{
  "n_layer": 9,
  "d_model": 64,
  "n_head": 2,
  "n_kv_head": 1,
  "head_dim": 32,
  "d_mlp": 256,
  "vocab_size": 2048,
  "activation": "tanh_gelu",
  "norm": "layernorm",
  "norm_place": "pre",
  "norm_eps": 1e-05,
  "positions": "learned",
  "qk_norm": false,
  "attn_scale": 0.177,
  "bias": "all",
  "tie_embeddings": true,
  "parallel_block": false,
  "init": "normal",
  "init_std_qkv": 0.0625,
  "init_std_o": 0.0148,
  "init_std_up": 0.0625,
  "init_std_down": 0.0148,
  "optimizer": "muon_variant",
  "lr": 0.0087,
  "lr_mult_o": 2.0,
  "beta1": 0.95,
  "lr_head": 0.0101,
  "warmup_steps": 200,
  "schedule": "wsd",
  "decay_fraction": 1.0,
  "decay_shape": "sqrt",
  "final_lr_fraction": 0.0,
  "batch_tokens": 16384,
  "seq_len": 512,
  "doc_mask": true,
  "train_tokens": 132900000,
  "steps": 8112,
  "dataset": "wikipedia_en"
}
Each number is 50 + 12 x the weight over its row's rms, rounded and kept within 0 to 99. Layers, rows and columns count from 0. The size before them is the row's rms in percent of the matrix's.

# layer 5 attention query, 64x64, rms 0.21, rows 31,63, columns 0-63
088:36 65 32 21 60 34 61 43 59 77 50 39 62 43 70 46 38 61 48 51 40 58 43 38 51 27 45 72 54 59 44 35 42 58 42 30 32 61 52 49 54 68 65 43 47 58 69 65 49 43 45 40 68 34 64 49 56 58 62 41 54 54 49 54
109:43 59 47 46 63 46 54 50 50 56 29 24 55 58 27 48 71 54 33 26 33 47 53 39 61 47 82 67 70 51 53 66 30 56 53 41 53 39 67 64 50 65 52 45 48 39 47 59 41 38 31 40 49 50 47 63 35 49 51 66 38 41 54 50
# layer 5 attention key, 32x64, rms 0.242, rows 31, columns 0-63
097:61 54 44 51 76 63 52 43 51 50 31 36 73 55 67 47 72 55 54 39 48 31 43 28 58 59 45 60 57 56 45 31 27 50 36 42 43 59 58 47 58 53 56 40 50 39 57 45 67 31 50 60 56 38 41 71 59 25 31 46 65 51 49 66
# layer 5 attention value, 32x64, rms 0.245, rows 0-31, columns 0-63
097:75 60 34 40 54 68 38 42 43 57 31 61 36 61 44 27 41 54 40 54 43 76 37 56 60 57 47 44 54 63 62 55 66 38 49 54 54 38 62 28 40 61 56 38 71 43 47 53 56 36 55 33 55 53 46 46 67 51 51 64 64 50 21 66
101:50 59 56 57 72 72 35 77 64 57 27 68 58 55 45 63 54 42 63 61 50 52 64 52 51 48 57 25 42 42 52 52 33 31 57 30 48 42 39 24 60 46 39 49 55 54 47 21 42 36 56 67 42 51 51 54 53 42 32 46 43 58 52 45
107:48 37 32 54 59 36 53 53 39 54 48 54 63 56 62 39 57 51 57 34 51 72 58 53 42 50 71 71 26 43 48 54 39 53 69 41 59 27 40 68 68 37 42 34 51 51 41 71 53 50 51 47 40 64 73 63 29 47 45 57 28 42 44 62
101:61 58 68 43 59 57 53 39 47 56 54 46 57 47 55 51 57 40 64 64 46 28 49 43 51 17 74 48 55 46 22 45 47 48 70 52 30 25 54 76 48 48 45 65 59 35 59 40 63 49 34 51 37 34 48 58 52 55 64 51 34 62 38 52
100:51 41 45 56 45 45 50 57 30 67 54 50 39 60 28 54 61 48 36 52 55 45 52 45 49 49 59 40 33 45 52 84 63 60 36 35 54 37 39 65 50 74 48 19 33 64 55 40 43 62 36 43 61 51 69 40 67 60 61 52 44 51 69 36
093:41 59 48 52 59 60 26 30 51 54 50 61 37 59 52 44 34 58 46 47 48 05 56 60 42 35 64 50 31 55 71 55 49 51 41 55 41 41 46 47 65 37 67 47 46 66 53 73 73 49 57 46 56 55 66 57 41 60 41 30 45 62 50 40
110:62 38 52 47 32 46 40 59 71 43 53 52 46 30 27 63 56 38 68 53 38 40 43 56 62 64 42 44 38 56 52 64 43 48 50 52 54 47 70 76 50 59 31 44 50 49 72 55 46 41 52 54 48 51 30 63 51 47 62 52 25 50 31 84
100:39 74 52 45 39 59 44 64 63 64 57 34 70 42 30 39 73 36 58 47 39 40 50 35 46 52 53 45 57 56 60 71 48 53 46 44 43 59 46 42 50 58 34 46 63 42 36 78 63 27 32 56 46 26 34 59 63 38 64 54 48 58 55 44
092:52 32 25 48 34 67 70 25 62 62 52 50 57 46 66 48 40 34 65 60 71 49 49 36 54 61 39 60 43 63 57 67 51 48 56 63 40 65 32 54 43 63 58 51 34 56 40 30 43 31 43 61 54 61 39 37 55 67 49 35 46 50 53 32
100:47 34 31 44 35 58 66 62 37 38 40 66 70 52 46 44 49 59 50 58 52 54 45 61 49 46 45 57 42 37 48 69 37 47 76 57 43 65 46 43 47 45 75 40 54 83 52 42 73 50 74 41 54 39 25 40 51 44 44 39 60 52 59 35
096:48 51 49 54 33 46 54 47 41 54 56 51 69 59 55 44 41 54 62 50 56 63 58 40 37 52 43 51 25 39 48 55 73 53 61 45 61 45 71 28 42 43 87 50 47 52 56 48 54 80 58 73 49 57 38 46 58 27 33 40 50 66 31 39
094:60 31 38 67 46 31 61 52 16 39 61 50 37 38 32 52 52 44 68 58 50 63 65 39 62 50 53 56 43 50 35 46 56 53 32 55 48 47 53 35 52 49 72 36 77 52 44 46 53 42 42 67 43 43 23 62 55 52 44 36 40 71 50 61
099:52 49 45 49 51 46 49 23 58 44 40 49 30 50 42 52 78 73 59 70 53 62 36 65 34 36 50 64 45 54 55 53 51 65 35 43 52 52 23 39 34 64 56 63 47 51 56 52 43 48 63 42 33 53 49 45 39 44 76 71 39 36 53 31
090:49 69 61 40 57 30 39 48 53 37 58 47 42 56 60 45 67 43 62 58 37 31 51 67 46 48 36 51 48 37 24 18 40 43 60 51 48 75 71 66 52 47 54 49 25 60 45 52 46 49 36 38 56 50 52 26 69 47 45 65 62 53 52 55
086:47 50 34 62 51 56 67 62 75 56 45 54 27 39 40 49 51 42 33 48 36 53 43 35 58 35 42 43 44 48 65 46 53 35 63 33 53 52 70 54 61 46 46 58 82 47 52 59 39 54 47 43 47 42 48 45 20 65 23 52 40 66 43 68
087:48 38 32 49 53 39 52 31 54 43 43 50 21 27 45 53 64 46 39 27 54 51 61 44 74 44 33 52 69 39 33 73 34 53 49 42 64 43 43 43 57 73 55 49 43 56 46 60 68 58 79 49 61 44 57 40 43 49 45 66 57 47 56 60
097:71 65 34 57 57 46 56 50 48 43 53 42 61 55 49 56 29 24 28 64 35 63 57 52 50 57 43 19 34 52 51 60 50 49 43 58 45 66 46 47 37 53 65 52 51 45 28 39 63 68 64 55 43 69 54 36 53 51 56 74 76 52 56 50
090:35 53 49 72 62 46 60 41 53 56 38 50 30 39 37 61 46 49 60 54 46 27 74 73 28 65 56 52 55 65 47 65 46 61 55 50 31 62 55 54 42 41 39 37 32 57 52 49 31 80 55 54 35 38 48 53 61 42 61 43 34 53 68 55
111:56 35 69 63 48 44 74 60 61 47 36 44 62 65 50 65 42 58 64 58 35 48 43 27 47 46 42 52 39 48 79 69 57 39 49 48 68 49 50 29 25 49 63 39 45 33 57 62 64 50 47 50 26 67 45 53 50 54 65 58 38 59 50 63
111:28 44 50 61 46 65 55 61 53 39 65 56 34 43 50 28 40 49 55 51 62 25 29 50 61 48 58 14 43 54 38 54 46 77 48 30 64 57 74 48 44 38 48 36 49 53 61 45 54 68 62 51 43 52 63 52 53 54 56 69 57 54 34 47
116:63 60 43 76 37 40 45 26 20 40 57 55 56 43 47 43 54 65 62 57 38 63 33 59 60 54 45 60 50 47 59 53 24 39 51 57 51 67 51 55 24 44 69 66 52 68 39 58 61 51 65 57 41 35 55 40 35 55 37 43 42 64 45 51
117:61 39 63 55 61 53 47 63 47 60 52 49 29 45 43 54 58 53 46 52 47 33 37 48 45 56 39 70 47 50 68 35 53 46 47 72 47 51 71 37 63 25 64 33 36 56 25 56 58 65 58 54 64 50 40 62 62 43 65 25 25 34 58 44
100:38 50 59 42 48 57 36 46 58 47 70 38 43 52 63 49 61 39 63 43 82 50 59 60 39 44 40 32 47 39 58 60 66 51 71 46 30 58 31 70 45 46 38 62 61 44 45 41 64 47 69 56 23 47 37 49 49 77 50 56 56 68 38 54
110:38 62 63 65 42 50 54 52 70 44 44 47 58 50 48 46 66 49 50 77 67 55 56 32 50 48 57 60 45 49 77 31 32 55 70 33 31 50 38 47 24 48 61 40 39 53 52 75 44 49 60 60 68 30 45 33 51 56 38 56 45 37 45 53
101:46 64 26 81 69 33 50 62 55 59 49 54 34 46 36 57 41 55 43 62 57 61 50 53 57 29 39 55 55 64 47 69 57 54 77 39 43 47 46 57 41 74 50 34 38 33 35 48 38 50 34 33 64 49 56 50 55 56 37 44 46 42 52 32
092:44 57 63 43 35 66 41 51 52 50 46 55 60 54 51 38 34 45 41 54 27 73 51 47 54 47 46 68 53 73 68 55 37 47 41 64 50 61 61 63 60 57 50 16 44 41 47 25 25 65 39 32 46 60 65 52 56 50 50 66 48 59 31 44
088:48 45 57 33 29 55 49 53 56 45 45 42 75 51 38 54 46 65 58 58 52 30 43 64 43 41 61 44 60 51 53 56 36 19 64 51 66 48 22 46 58 64 66 42 57 51 36 58 44 52 46 67 59 39 70 39 69 39 52 64 64 27 43 65
100:37 52 44 57 46 56 41 43 51 51 55 46 49 47 47 61 76 63 69 50 44 63 62 44 66 15 67 52 38 53 56 47 59 47 56 47 49 18 59 38 67 50 63 45 47 57 64 54 46 30 59 37 34 48 56 32 41 34 42 19 51 52 41 65
102:30 55 50 63 62 28 45 40 69 53 45 56 57 49 59 38 44 49 51 22 45 48 54 59 41 55 64 53 51 42 66 33 54 45 62 46 46 61 51 75 41 63 22 37 60 40 56 50 59 57 71 43 28 47 33 51 52 33 69 52 53 59 35 27
094:59 23 63 55 30 46 68 78 58 53 69 63 39 64 63 44 44 57 55 63 54 43 65 51 60 49 53 68 31 27 43 47 45 68 41 38 67 52 49 42 41 56 42 64 54 36 32 37 58 43 36 45 35 41 61 49 54 41 50 67 55 33 54 40
112:64 66 46 54 46 77 47 67 41 53 44 42 35 51 49 51 33 31 60 54 58 57 52 51 49 53 26 56 49 23 53 34 50 56 62 57 55 40 51 79 41 68 54 22 47 39 37 67 47 41 45 41 28 64 54 58 33 61 54 59 51 32 52 55
097:54 51 45 42 46 49 44 55 23 59 67 65 37 70 60 38 58 56 29 46 27 42 81 19 41 49 38 57 47 49 65 55 40 50 58 48 45 44 51 36 29 44 67 46 50 52 66 52 41 57 55 60 38 42 47 62 63 59 63 66 62 30 47 42
# layer 5 attention output (transposed), 64x64, rms 0.313, rows 0-63, columns 0-63
104:40 55 73 61 39 62 49 64 43 16 49 57 57 48 56 58 30 59 45 29 50 55 46 72 54 69 61 55 47 48 49 80 51 58 48 47 42 37 43 52 70 36 39 46 60 52 43 58 60 35 68 51 45 42 30 47 66 43 24 49 39 46 49 42
080:56 48 39 24 30 39 41 18 58 53 39 59 55 58 52 23 60 69 44 50 63 49 54 43 49 68 60 66 74 50 53 54 46 65 40 20 36 36 58 55 60 62 59 42 45 52 63 61 67 57 55 53 58 36 52 57 34 56 38 44 48 47 49 44
094:33 41 43 46 45 52 47 52 53 62 31 45 37 46 49 61 56 47 61 75 42 34 53 56 56 32 31 38 44 34 57 51 48 29 35 54 60 59 87 49 68 78 61 55 60 40 49 45 42 68 55 43 47 53 45 44 29 62 61 55 70 49 53 39
086:43 58 23 19 45 57 68 49 57 48 40 48 40 46 57 52 44 64 76 65 46 67 63 58 48 64 55 65 54 58 55 53 59 25 62 32 46 22 39 49 38 59 57 54 46 48 48 53 41 70 50 48 55 43 40 42 28 38 43 58 54 46 73 48
085:55 45 39 49 69 57 47 42 56 54 45 46 65 56 67 45 50 44 38 65 31 46 66 48 39 19 40 33 58 52 67 43 24 60 40 65 60 64 45 37 45 62 42 38 29 54 49 61 45 40 28 53 52 61 62 68 48 40 57 62 76 62 49 39
095:47 50 58 50 38 19 34 58 64 37 54 59 43 50 51 78 59 48 56 36 53 71 70 47 54 31 39 45 26 49 69 82 56 43 60 76 65 38 41 39 48 54 44 56 42 43 57 67 43 49 45 49 48 51 52 48 56 52 30 42 53 43 38 44
093:54 50 37 50 60 63 70 51 33 28 55 68 45 52 46 45 53 79 49 38 50 52 69 49 59 50 47 68 39 67 46 28 36 48 51 29 50 31 32 46 39 50 49 46 58 45 47 68 73 65 50 55 53 46 50 48 57 55 36 56 63 44 55 15
084:54 46 58 59 43 61 62 65 58 41 60 37 51 40 48 53 55 61 47 41 51 37 68 86 48 76 47 39 44 42 53 25 40 43 27 47 39 51 56 37 28 59 61 51 44 51 42 38 76 61 51 43 43 61 45 50 71 63 42 34 60 50 54 31
091:31 52 66 40 64 62 52 71 37 70 49 39 41 57 39 40 45 49 48 51 49 52 50 65 56 39 52 41 36 34 48 57 62 38 61 53 82 16 65 58 68 54 54 45 41 57 57 56 29 49 42 60 41 43 55 48 24 35 61 54 60 61 55 43
125:57 50 68 68 47 29 15 53 50 36 53 40 61 63 37 42 48 43 46 53 46 48 29 58 68 53 37 53 51 38 46 53 36 65 36 61 62 60 49 22 58 57 34 51 56 48 51 63 55 32 74 55 58 43 63 39 57 80 52 49 53 47 40 51
099:57 41 45 59 59 37 52 23 62 65 56 47 59 63 52 47 44 51 75 50 56 60 46 61 74 26 56 22 55 57 43 39 29 42 37 54 47 49 28 38 70 64 50 55 52 49 53 47 61 33 85 42 52 49 50 44 55 55 58 37 46 38 49 42
103:56 56 69 36 35 44 50 70 67 45 55 63 38 66 55 35 34 50 38 38 59 66 31 73 27 48 26 34 60 54 42 64 40 65 62 50 44 56 50 42 51 55 26 65 43 47 69 73 59 45 55 42 47 46 53 51 41 61 37 55 38 50 56 43
096:43 41 55 46 23 35 45 47 73 28 67 55 58 60 56 38 54 29 52 35 48 54 70 50 60 50 69 36 48 31 58 70 69 50 69 66 64 39 48 57 41 44 54 41 48 40 34 53 60 57 63 66 35 58 35 43 43 64 45 33 44 58 42 53
116:52 61 39 59 54 46 59 49 45 68 55 45 44 74 30 43 49 19 69 36 39 41 42 35 57 44 68 43 26 52 57 43 53 43 60 55 57 52 26 43 53 65 36 45 53 49 65 55 58 57 66 45 38 46 64 66 54 44 43 48 29 45 63 79
094:54 43 48 42 72 54 60 36 49 45 64 58 43 40 57 59 39 29 69 49 46 53 78 48 56 60 49 45 52 67 56 42 53 32 50 60 32 47 35 53 34 47 30 38 19 42 32 41 48 52 48 54 36 65 47 64 66 38 61 52 69 68 57 66
087:52 60 60 39 26 59 50 31 69 72 51 41 20 44 58 50 37 62 43 56 54 57 35 43 46 52 48 46 51 33 46 79 66 51 70 57 45 63 54 54 50 38 53 67 40 52 57 47 29 50 24 58 39 61 63 65 34 50 50 60 40 53 57 37
119:39 60 66 55 39 68 46 58 48 56 43 12 49 40 41 56 45 41 25 41 39 48 52 46 46 46 48 65 62 59 55 60 70 73 32 39 61 51 68 63 51 56 74 69 43 60 67 49 27 47 40 55 40 41 51 46 41 35 53 43 51 56 39 58
088:45 42 29 33 50 48 61 45 51 58 40 65 39 37 73 48 42 41 35 42 56 48 63 51 69 50 46 51 52 57 36 31 38 49 59 60 44 33 62 69 41 64 41 52 59 37 45 43 56 53 41 74 68 45 41 41 54 40 72 54 75 80 36 51
110:54 39 54 49 39 62 49 45 37 40 65 75 61 64 48 56 54 67 36 43 48 63 28 69 52 34 35 49 62 58 23 37 32 48 36 43 27 46 48 64 65 63 46 58 39 43 67 52 74 43 56 36 51 56 56 47 63 54 56 45 68 54 39 33
084:50 41 57 10 37 19 51 54 39 61 53 49 63 38 32 66 55 37 61 54 53 64 50 44 38 50 47 58 55 40 70 69 56 41 60 42 69 51 64 38 43 55 41 38 39 44 61 58 39 62 40 50 58 50 60 70 37 53 48 46 40 47 76 59
132:44 51 83 43 57 35 34 60 53 47 52 40 51 55 33 50 37 27 49 70 50 60 44 65 44 58 40 40 51 37 42 63 56 74 65 65 65 32 54 34 73 46 31 42 31 56 47 43 50 23 58 62 47 50 52 52 63 59 52 42 52 62 58 42
130:46 55 32 45 46 69 64 38 67 56 63 53 69 68 60 45 65 38 61 38 37 56 40 37 38 23 48 42 53 31 30 62 42 41 67 59 47 71 65 48 54 56 47 59 47 21 64 55 41 46 52 50 39 54 51 62 58 68 36 43 56 34 43 55
108:34 52 55 44 37 37 47 73 47 49 13 64 34 31 46 39 34 62 44 63 54 48 47 57 56 60 53 62 56 53 49 39 48 57 52 34 53 42 59 43 61 40 43 56 74 57 37 37 68 42 75 57 59 36 56 43 68 62 51 50 70 55 43 30
118:37 50 55 39 34 73 54 51 51 59 52 51 33 49 25 34 47 54 48 47 38 48 25 61 53 59 42 55 61 47 34 59 72 58 57 57 48 57 55 44 66 34 50 49 72 29 55 49 59 42 73 53 47 32 46 49 72 46 63 19 61 66 49 51
109:62 17 69 39 46 45 47 73 64 68 54 65 64 37 45 45 57 56 38 43 53 44 57 57 35 53 20 60 68 61 47 32 54 52 25 52 27 53 59 61 47 41 43 49 55 50 52 51 51 47 49 56 54 51 43 38 59 35 40 57 66 45 42 75
083:45 16 41 45 70 58 60 61 61 68 38 31 69 30 40 39 66 72 70 66 45 43 62 65 47 39 29 58 59 63 57 46 33 53 34 39 56 61 56 58 48 41 47 55 58 33 44 54 43 51 30 57 55 63 41 54 51 49 46 42 41 61 53 46
098:35 50 42 45 60 65 57 46 46 49 23 46 46 39 36 43 51 55 56 46 52 61 34 45 56 25 48 68 64 56 26 53 53 61 59 54 64 35 71 51 72 43 43 79 55 45 68 52 34 52 67 59 46 39 41 45 45 61 57 41 70 49 40 26
113:56 53 60 32 16 43 29 36 58 46 50 51 63 65 59 39 62 65 41 38 39 69 75 75 35 62 61 28 49 40 40 63 60 52 61 58 52 46 55 54 44 44 68 47 49 47 45 51 57 48 56 56 47 31 50 46 52 46 38 33 65 67 45 32
103:65 62 53 33 49 57 42 50 26 39 42 72 44 51 36 60 46 68 58 71 55 53 45 62 34 82 43 54 70 42 65 39 51 38 50 30 40 40 52 38 49 58 33 59 58 56 54 49 58 71 49 34 54 42 45 45 37 57 26 48 51 47 70 41
095:69 48 21 55 55 41 29 31 45 50 37 31 54 61 36 59 60 56 71 45 50 47 44 52 45 60 51 55 64 55 30 51 51 46 35 51 37 64 41 71 83 77 47 38 57 55 66 59 51 58 57 49 57 43 41 35 35 34 49 50 55 39 57 52
110:40 25 30 39 41 67 62 52 42 49 38 35 64 47 47 20 54 52 48 49 47 42 63 55 67 37 52 59 62 60 52 32 58 50 41 43 62 35 73 58 29 42 56 48 34 42 42 48 62 64 48 59 54 53 47 62 67 34 49 43 74 69 64 54
098:61 59 31 37 56 52 58 42 44 40 51 31 56 57 77 65 50 51 65 43 52 58 40 19 44 51 59 67 39 56 26 52 34 74 59 54 30 65 55 42 55 53 43 51 36 51 67 46 35 51 42 47 52 63 54 57 54 77 43 51 32 34 40 57
097:62 51 33 53 49 33 45 62 59 48 60 32 56 32 58 70 65 57 61 49 64 38 47 35 34 43 58 73 56 50 50 59 38 68 40 47 54 63 57 42 38 41 63 76 24 74 59 49 36 51 23 51 52 55 37 35 47 51 46 44 52 56 45 36
106:65 51 60 38 48 45 53 63 44 50 60 52 35 50 42 78 42 57 59 54 33 50 48 35 51 32 38 68 56 42 35 43 72 68 52 70 44 55 59 64 44 45 55 39 34 30 66 50 40 51 62 35 40 46 53 62 57 21 62 34 74 57 43 42
103:66 62 55 58 37 47 41 54 61 66 47 60 43 49 48 49 61 53 38 68 63 22 44 50 45 75 49 43 84 54 36 51 59 64 53 55 34 46 41 47 45 53 42 57 61 44 55 43 62 47 35 46 55 55 39 24 54 61 44 28 47 64 34 21
106:58 46 72 50 44 35 29 64 44 41 52 66 40 56 55 42 13 45 63 46 50 53 49 73 34 67 31 44 44 54 44 58 58 35 46 45 55 49 53 20 58 52 48 53 38 57 50 49 65 38 81 54 78 48 54 54 54 50 38 54 51 41 55 51
100:60 51 48 32 51 40 53 47 55 36 40 25 53 34 43 52 55 50 55 60 55 57 68 61 67 53 48 63 45 53 61 18 51 58 67 32 50 51 71 45 34 33 66 74 68 35 52 34 52 54 71 43 55 30 51 59 47 63 45 38 35 44 49 56
095:53 52 46 48 28 41 76 49 31 52 49 32 53 36 29 65 42 36 66 47 48 56 40 58 57 59 50 68 80 51 44 53 38 55 56 32 44 56 46 39 30 40 55 50 49 42 38 31 62 49 64 53 31 68 55 72 67 54 42 50 47 56 61 71
090:42 65 45 38 57 55 38 60 36 65 45 59 56 48 55 52 48 51 60 53 43 63 39 54 51 45 55 57 37 72 46 37 59 54 62 57 54 36 44 23 34 50 50 49 39 68 56 57 44 42 18 48 35 36 56 49 67 68 81 40 58 69 42 25
105:35 23 42 53 43 65 38 38 53 37 55 67 29 36 53 58 37 65 51 36 44 83 67 44 72 41 53 58 42 78 47 59 58 50 55 49 35 35 49 62 59 53 48 59 41 50 69 54 33 49 48 50 60 56 55 49 43 49 59 53 21 50 41 55
100:54 84 53 68 48 41 47 60 42 41 34 47 35 48 49 44 63 44 44 53 25 49 26 63 60 40 32 54 51 59 60 20 43 68 50 40 51 63 46 49 43 34 48 50 64 40 54 75 54 45 53 47 61 34 54 56 60 51 39 74 45 49 56 68
091:52 43 57 38 64 58 50 36 50 58 53 52 41 54 52 42 64 65 47 35 61 61 52 40 56 48 64 38 59 61 54 29 78 69 44 47 50 10 32 72 58 32 45 42 60 60 64 45 57 41 42 62 49 43 54 56 33 26 45 64 43 50 61 40
101:51 47 75 57 65 54 35 78 50 48 43 55 54 35 50 37 60 44 25 50 54 37 42 35 45 53 46 68 85 42 55 56 23 64 44 52 53 57 52 45 49 58 58 42 53 23 56 44 45 42 53 49 65 54 58 31 39 62 62 58 52 28 45 51
088:44 59 55 52 48 57 50 38 62 89 44 60 52 48 66 39 73 56 49 49 22 51 38 81 32 54 52 59 61 64 50 66 55 46 43 40 51 56 54 56 30 45 59 25 48 56 63 38 46 44 31 49 61 35 58 53 46 34 52 44 48 38 36 43
109:52 44 50 39 50 66 39 42 24 48 50 33 64 38 58 77 51 48 28 56 51 38 51 63 71 64 48 53 53 55 53 34 47 37 55 42 44 45 82 59 71 40 43 25 50 60 36 41 54 45 29 58 59 51 52 57 67 57 32 56 68 50 48 48
084:51 26 25 55 32 61 52 36 72 56 31 53 63 45 44 43 29 74 55 46 65 64 55 44 44 34 50 56 43 40 61 39 65 49 58 57 50 61 58 35 33 30 61 56 70 49 41 52 51 59 53 64 78 35 49 49 34 57 59 57 56 42 49 39
112:57 30 75 39 53 38 35 27 39 40 61 52 58 46 49 37 53 62 43 55 65 54 36 65 51 54 81 66 67 44 34 52 56 62 50 59 49 44 38 52 52 38 51 23 43 41 52 62 53 50 53 59 53 40 66 37 67 31 51 63 68 37 38 38
099:64 65 50 60 72 74 50 41 50 32 54 46 81 70 56 52 50 59 38 45 49 54 34 42 38 57 55 53 43 60 51 36 52 71 50 54 45 64 33 34 63 35 46 59 66 50 57 44 50 40 39 37 45 37 41 43 59 60 54 11 40 40 54 49
092:39 47 61 43 51 35 43 58 47 48 41 56 53 54 63 53 53 84 72 58 47 53 50 57 27 52 59 61 52 10 47 56 36 54 52 50 46 48 40 62 60 49 26 28 39 43 52 67 45 54 51 46 76 51 59 54 38 62 43 53 49 33 65 36
103:54 50 51 50 49 45 54 63 53 57 69 51 64 46 36 49 68 73 71 53 54 61 46 33 41 37 30 24 46 55 66 29 55 56 50 44 66 46 33 42 60 58 63 36 61 32 55 35 66 34 42 31 43 50 58 67 60 63 38 33 41 44 67 41
097:41 74 51 59 61 65 32 48 40 51 51 38 35 35 49 66 51 47 59 42 52 42 57 70 61 71 53 65 54 35 36 46 61 44 55 41 45 55 52 52 84 51 48 54 47 52 37 52 56 46 61 46 52 47 24 42 43 68 30 24 58 61 51 25
108:60 57 47 36 75 53 46 30 46 37 51 53 71 49 40 43 61 39 53 46 46 65 90 48 43 67 43 61 59 48 65 61 42 56 70 54 62 62 23 53 64 65 44 51 49 45 30 55 38 41 44 32 52 46 44 45 33 36 44 36 42 56 42 53
079:48 50 38 41 31 59 50 35 59 57 52 58 43 62 57 40 41 45 63 49 47 57 51 25 50 38 72 56 34 55 60 55 43 37 43 56 44 69 49 43 35 61 36 37 42 40 63 49 51 66 41 39 58 49 51 37 58 92 65 50 66 28 71 50
092:23 62 45 35 52 40 55 58 37 43 60 67 42 43 64 57 69 53 55 60 57 60 41 40 40 63 38 50 53 50 47 37 43 49 49 36 65 31 12 39 40 57 54 68 35 58 67 31 48 58 38 45 61 42 70 63 59 42 49 55 51 62 66 62
100:60 60 53 65 52 52 54 37 38 50 47 43 49 56 36 59 58 70 67 58 31 58 55 51 65 46 36 54 20 41 53 67 36 29 32 59 80 58 51 49 51 36 57 37 50 38 62 62 41 58 39 57 59 45 44 36 49 31 57 38 33 45 70 65
089:58 30 56 37 64 32 67 58 30 45 42 41 67 68 38 35 43 33 46 47 58 54 66 77 43 25 46 50 35 48 31 44 53 59 66 53 56 42 47 63 66 60 43 62 51 50 62 30 45 60 44 31 42 78 53 48 47 49 52 58 44 62 52 56
086:59 49 47 43 38 53 33 34 36 25 53 37 70 69 58 48 45 34 49 55 55 40 43 62 44 48 57 47 43 37 62 56 54 66 52 73 70 47 36 25 68 38 61 56 60 50 55 46 57 32 61 46 46 49 47 67 62 67 50 30 39 66 39 71
100:56 60 41 43 51 37 36 66 26 53 66 44 50 39 44 69 57 52 56 36 62 38 51 38 53 47 65 42 18 33 48 53 65 50 35 57 56 44 40 60 41 46 41 72 57 69 49 57 60 51 48 52 60 57 36 54 20 41 51 63 82 47 59 51
104:66 52 55 67 35 51 42 48 45 42 79 45 39 50 42 58 30 54 38 45 46 48 56 49 45 71 56 47 26 44 76 46 80 65 54 49 22 48 57 57 46 55 68 40 54 61 49 39 55 52 45 43 49 49 57 60 37 52 42 51 14 51 55 63
096:70 41 51 56 53 54 67 63 60 57 55 63 34 42 26 46 35 27 59 48 83 24 36 48 42 63 34 61 38 56 55 36 54 58 41 53 36 68 42 42 43 62 35 66 53 41 40 50 41 52 49 37 49 61 46 38 46 56 52 73 51 54 65 51
087:28 28 46 53 33 61 60 55 64 37 59 42 48 38 37 46 61 60 67 71 45 48 53 40 55 38 42 42 48 16 55 66 56 64 33 53 67 40 62 61 53 38 34 50 56 40 52 53 32 48 49 69 59 67 54 49 59 58 23 61 55 46 58 60
094:34 69 62 45 59 37 63 27 64 66 38 51 63 62 61 49 61 22 32 50 33 43 62 51 61 48 60 62 53 55 51 66 56 27 58 54 48 34 60 36 58 38 31 42 41 54 65 61 41 53 58 59 40 43 40 67 46 46 40 32 36 67 46 62
115:51 68 57 52 59 38 44 35 57 42 27 64 47 50 63 61 60 54 61 62 65 50 37 39 41 49 71 33 60 57 40 67 45 35 59 42 33 64 25 41 59 30 32 58 76 66 56 45 64 49 62 52 61 53 38 39 53 53 38 36 45 37 35 55
100:53 35 51 68 40 53 36 53 63 51 34 49 49 47 29 22 56 66 63 48 52 51 52 88 64 31 57 54 59 42 53 62 46 53 37 48 58 57 53 55 58 42 36 50 64 37 44 48 72 45 57 25 57 56 31 35 63 41 33 39 52 53 65 55
# layer 5 MLP up, 256x64, rms 0.251, rows 0-4, columns 0-63
123:57 72 69 60 33 43 49 45 44 37 53 48 54 58 49 29 40 42 52 67 40 45 38 47 42 70 60 47 52 62 67 47 62 42 28 58 47 52 65 41 40 48 52 37 70 37 54 53 64 49 55 36 53 45 67 33 42 36 57 49 69 30 59 86
113:69 39 47 54 66 50 45 54 55 47 49 29 24 55 26 55 38 46 48 72 36 49 37 44 50 57 45 40 50 49 46 46 48 52 37 54 47 50 75 29 45 33 58 52 50 54 36 84 68 57 66 47 36 59 52 65 59 41 52 62 45 75 62 56
081:46 51 70 58 35 42 54 59 58 28 65 50 48 43 37 55 52 47 48 35 45 64 34 76 60 37 52 63 65 47 23 72 53 66 57 54 50 52 59 48 68 46 29 37 43 36 77 42 52 46 57 50 41 53 57 59 66 64 42 37 68 46 41 35
125:57 50 66 54 60 56 52 33 55 43 58 49 43 27 43 51 57 57 46 56 52 53 52 45 22 56 71 69 66 58 43 40 56 63 52 52 26 42 35 47 50 64 34 39 53 61 82 56 58 54 25 39 28 38 45 58 51 42 73 42 51 58 37 40
113:65 63 58 44 49 51 54 43 56 68 65 37 44 65 29 57 44 37 57 63 65 51 36 33 55 46 53 57 52 44 65 30 72 47 38 41 53 37 64 36 29 55 47 28 56 46 70 45 48 40 55 63 62 13 50 65 50 45 58 50 55 55 33 51
# layer 5 MLP down (transposed), 256x64, rms 0.123, rows 0-4, columns 0-63
113:45 53 35 59 55 42 50 51 57 45 33 56 61 56 30 44 45 26 39 53 45 45 52 39 61 51 35 58 60 44 42 33 44 72 34 49 61 45 45 53 63 59 72 63 36 61 51 42 54 91 44 51 42 65 32 69 56 42 64 39 70 36 46 47
108:37 47 61 18 55 45 58 54 44 37 69 47 40 47 67 55 56 46 64 65 66 65 56 48 54 52 70 39 40 48 61 55 53 52 50 49 31 31 43 55 44 40 65 32 77 47 53 67 81 38 54 26 59 47 44 36 39 47 58 49 42 45 44 36
089:62 54 53 25 44 77 61 56 42 54 59 46 44 54 57 43 47 50 37 56 64 51 52 37 35 65 32 62 56 67 38 50 47 39 61 52 48 64 51 48 44 43 65 69 56 50 48 55 23 51 60 58 49 47 26 57 56 15 61 29 41 60 70 40
124:61 72 55 62 51 58 16 41 53 55 43 49 47 53 39 66 56 46 86 57 56 37 64 33 33 52 61 49 41 33 34 31 50 48 70 63 31 37 39 45 44 72 59 49 54 57 52 36 56 56 48 38 43 33 49 46 50 50 53 45 69 56 60 47
105:49 32 48 42 51 66 69 55 42 44 44 47 44 37 44 22 90 56 87 29 40 59 46 59 73 54 48 41 50 38 44 57 50 53 52 42 43 59 46 46 57 47 33 44 58 69 67 47 49 32 55 40 54 45 48 34 42 51 51 51 42 51 64 51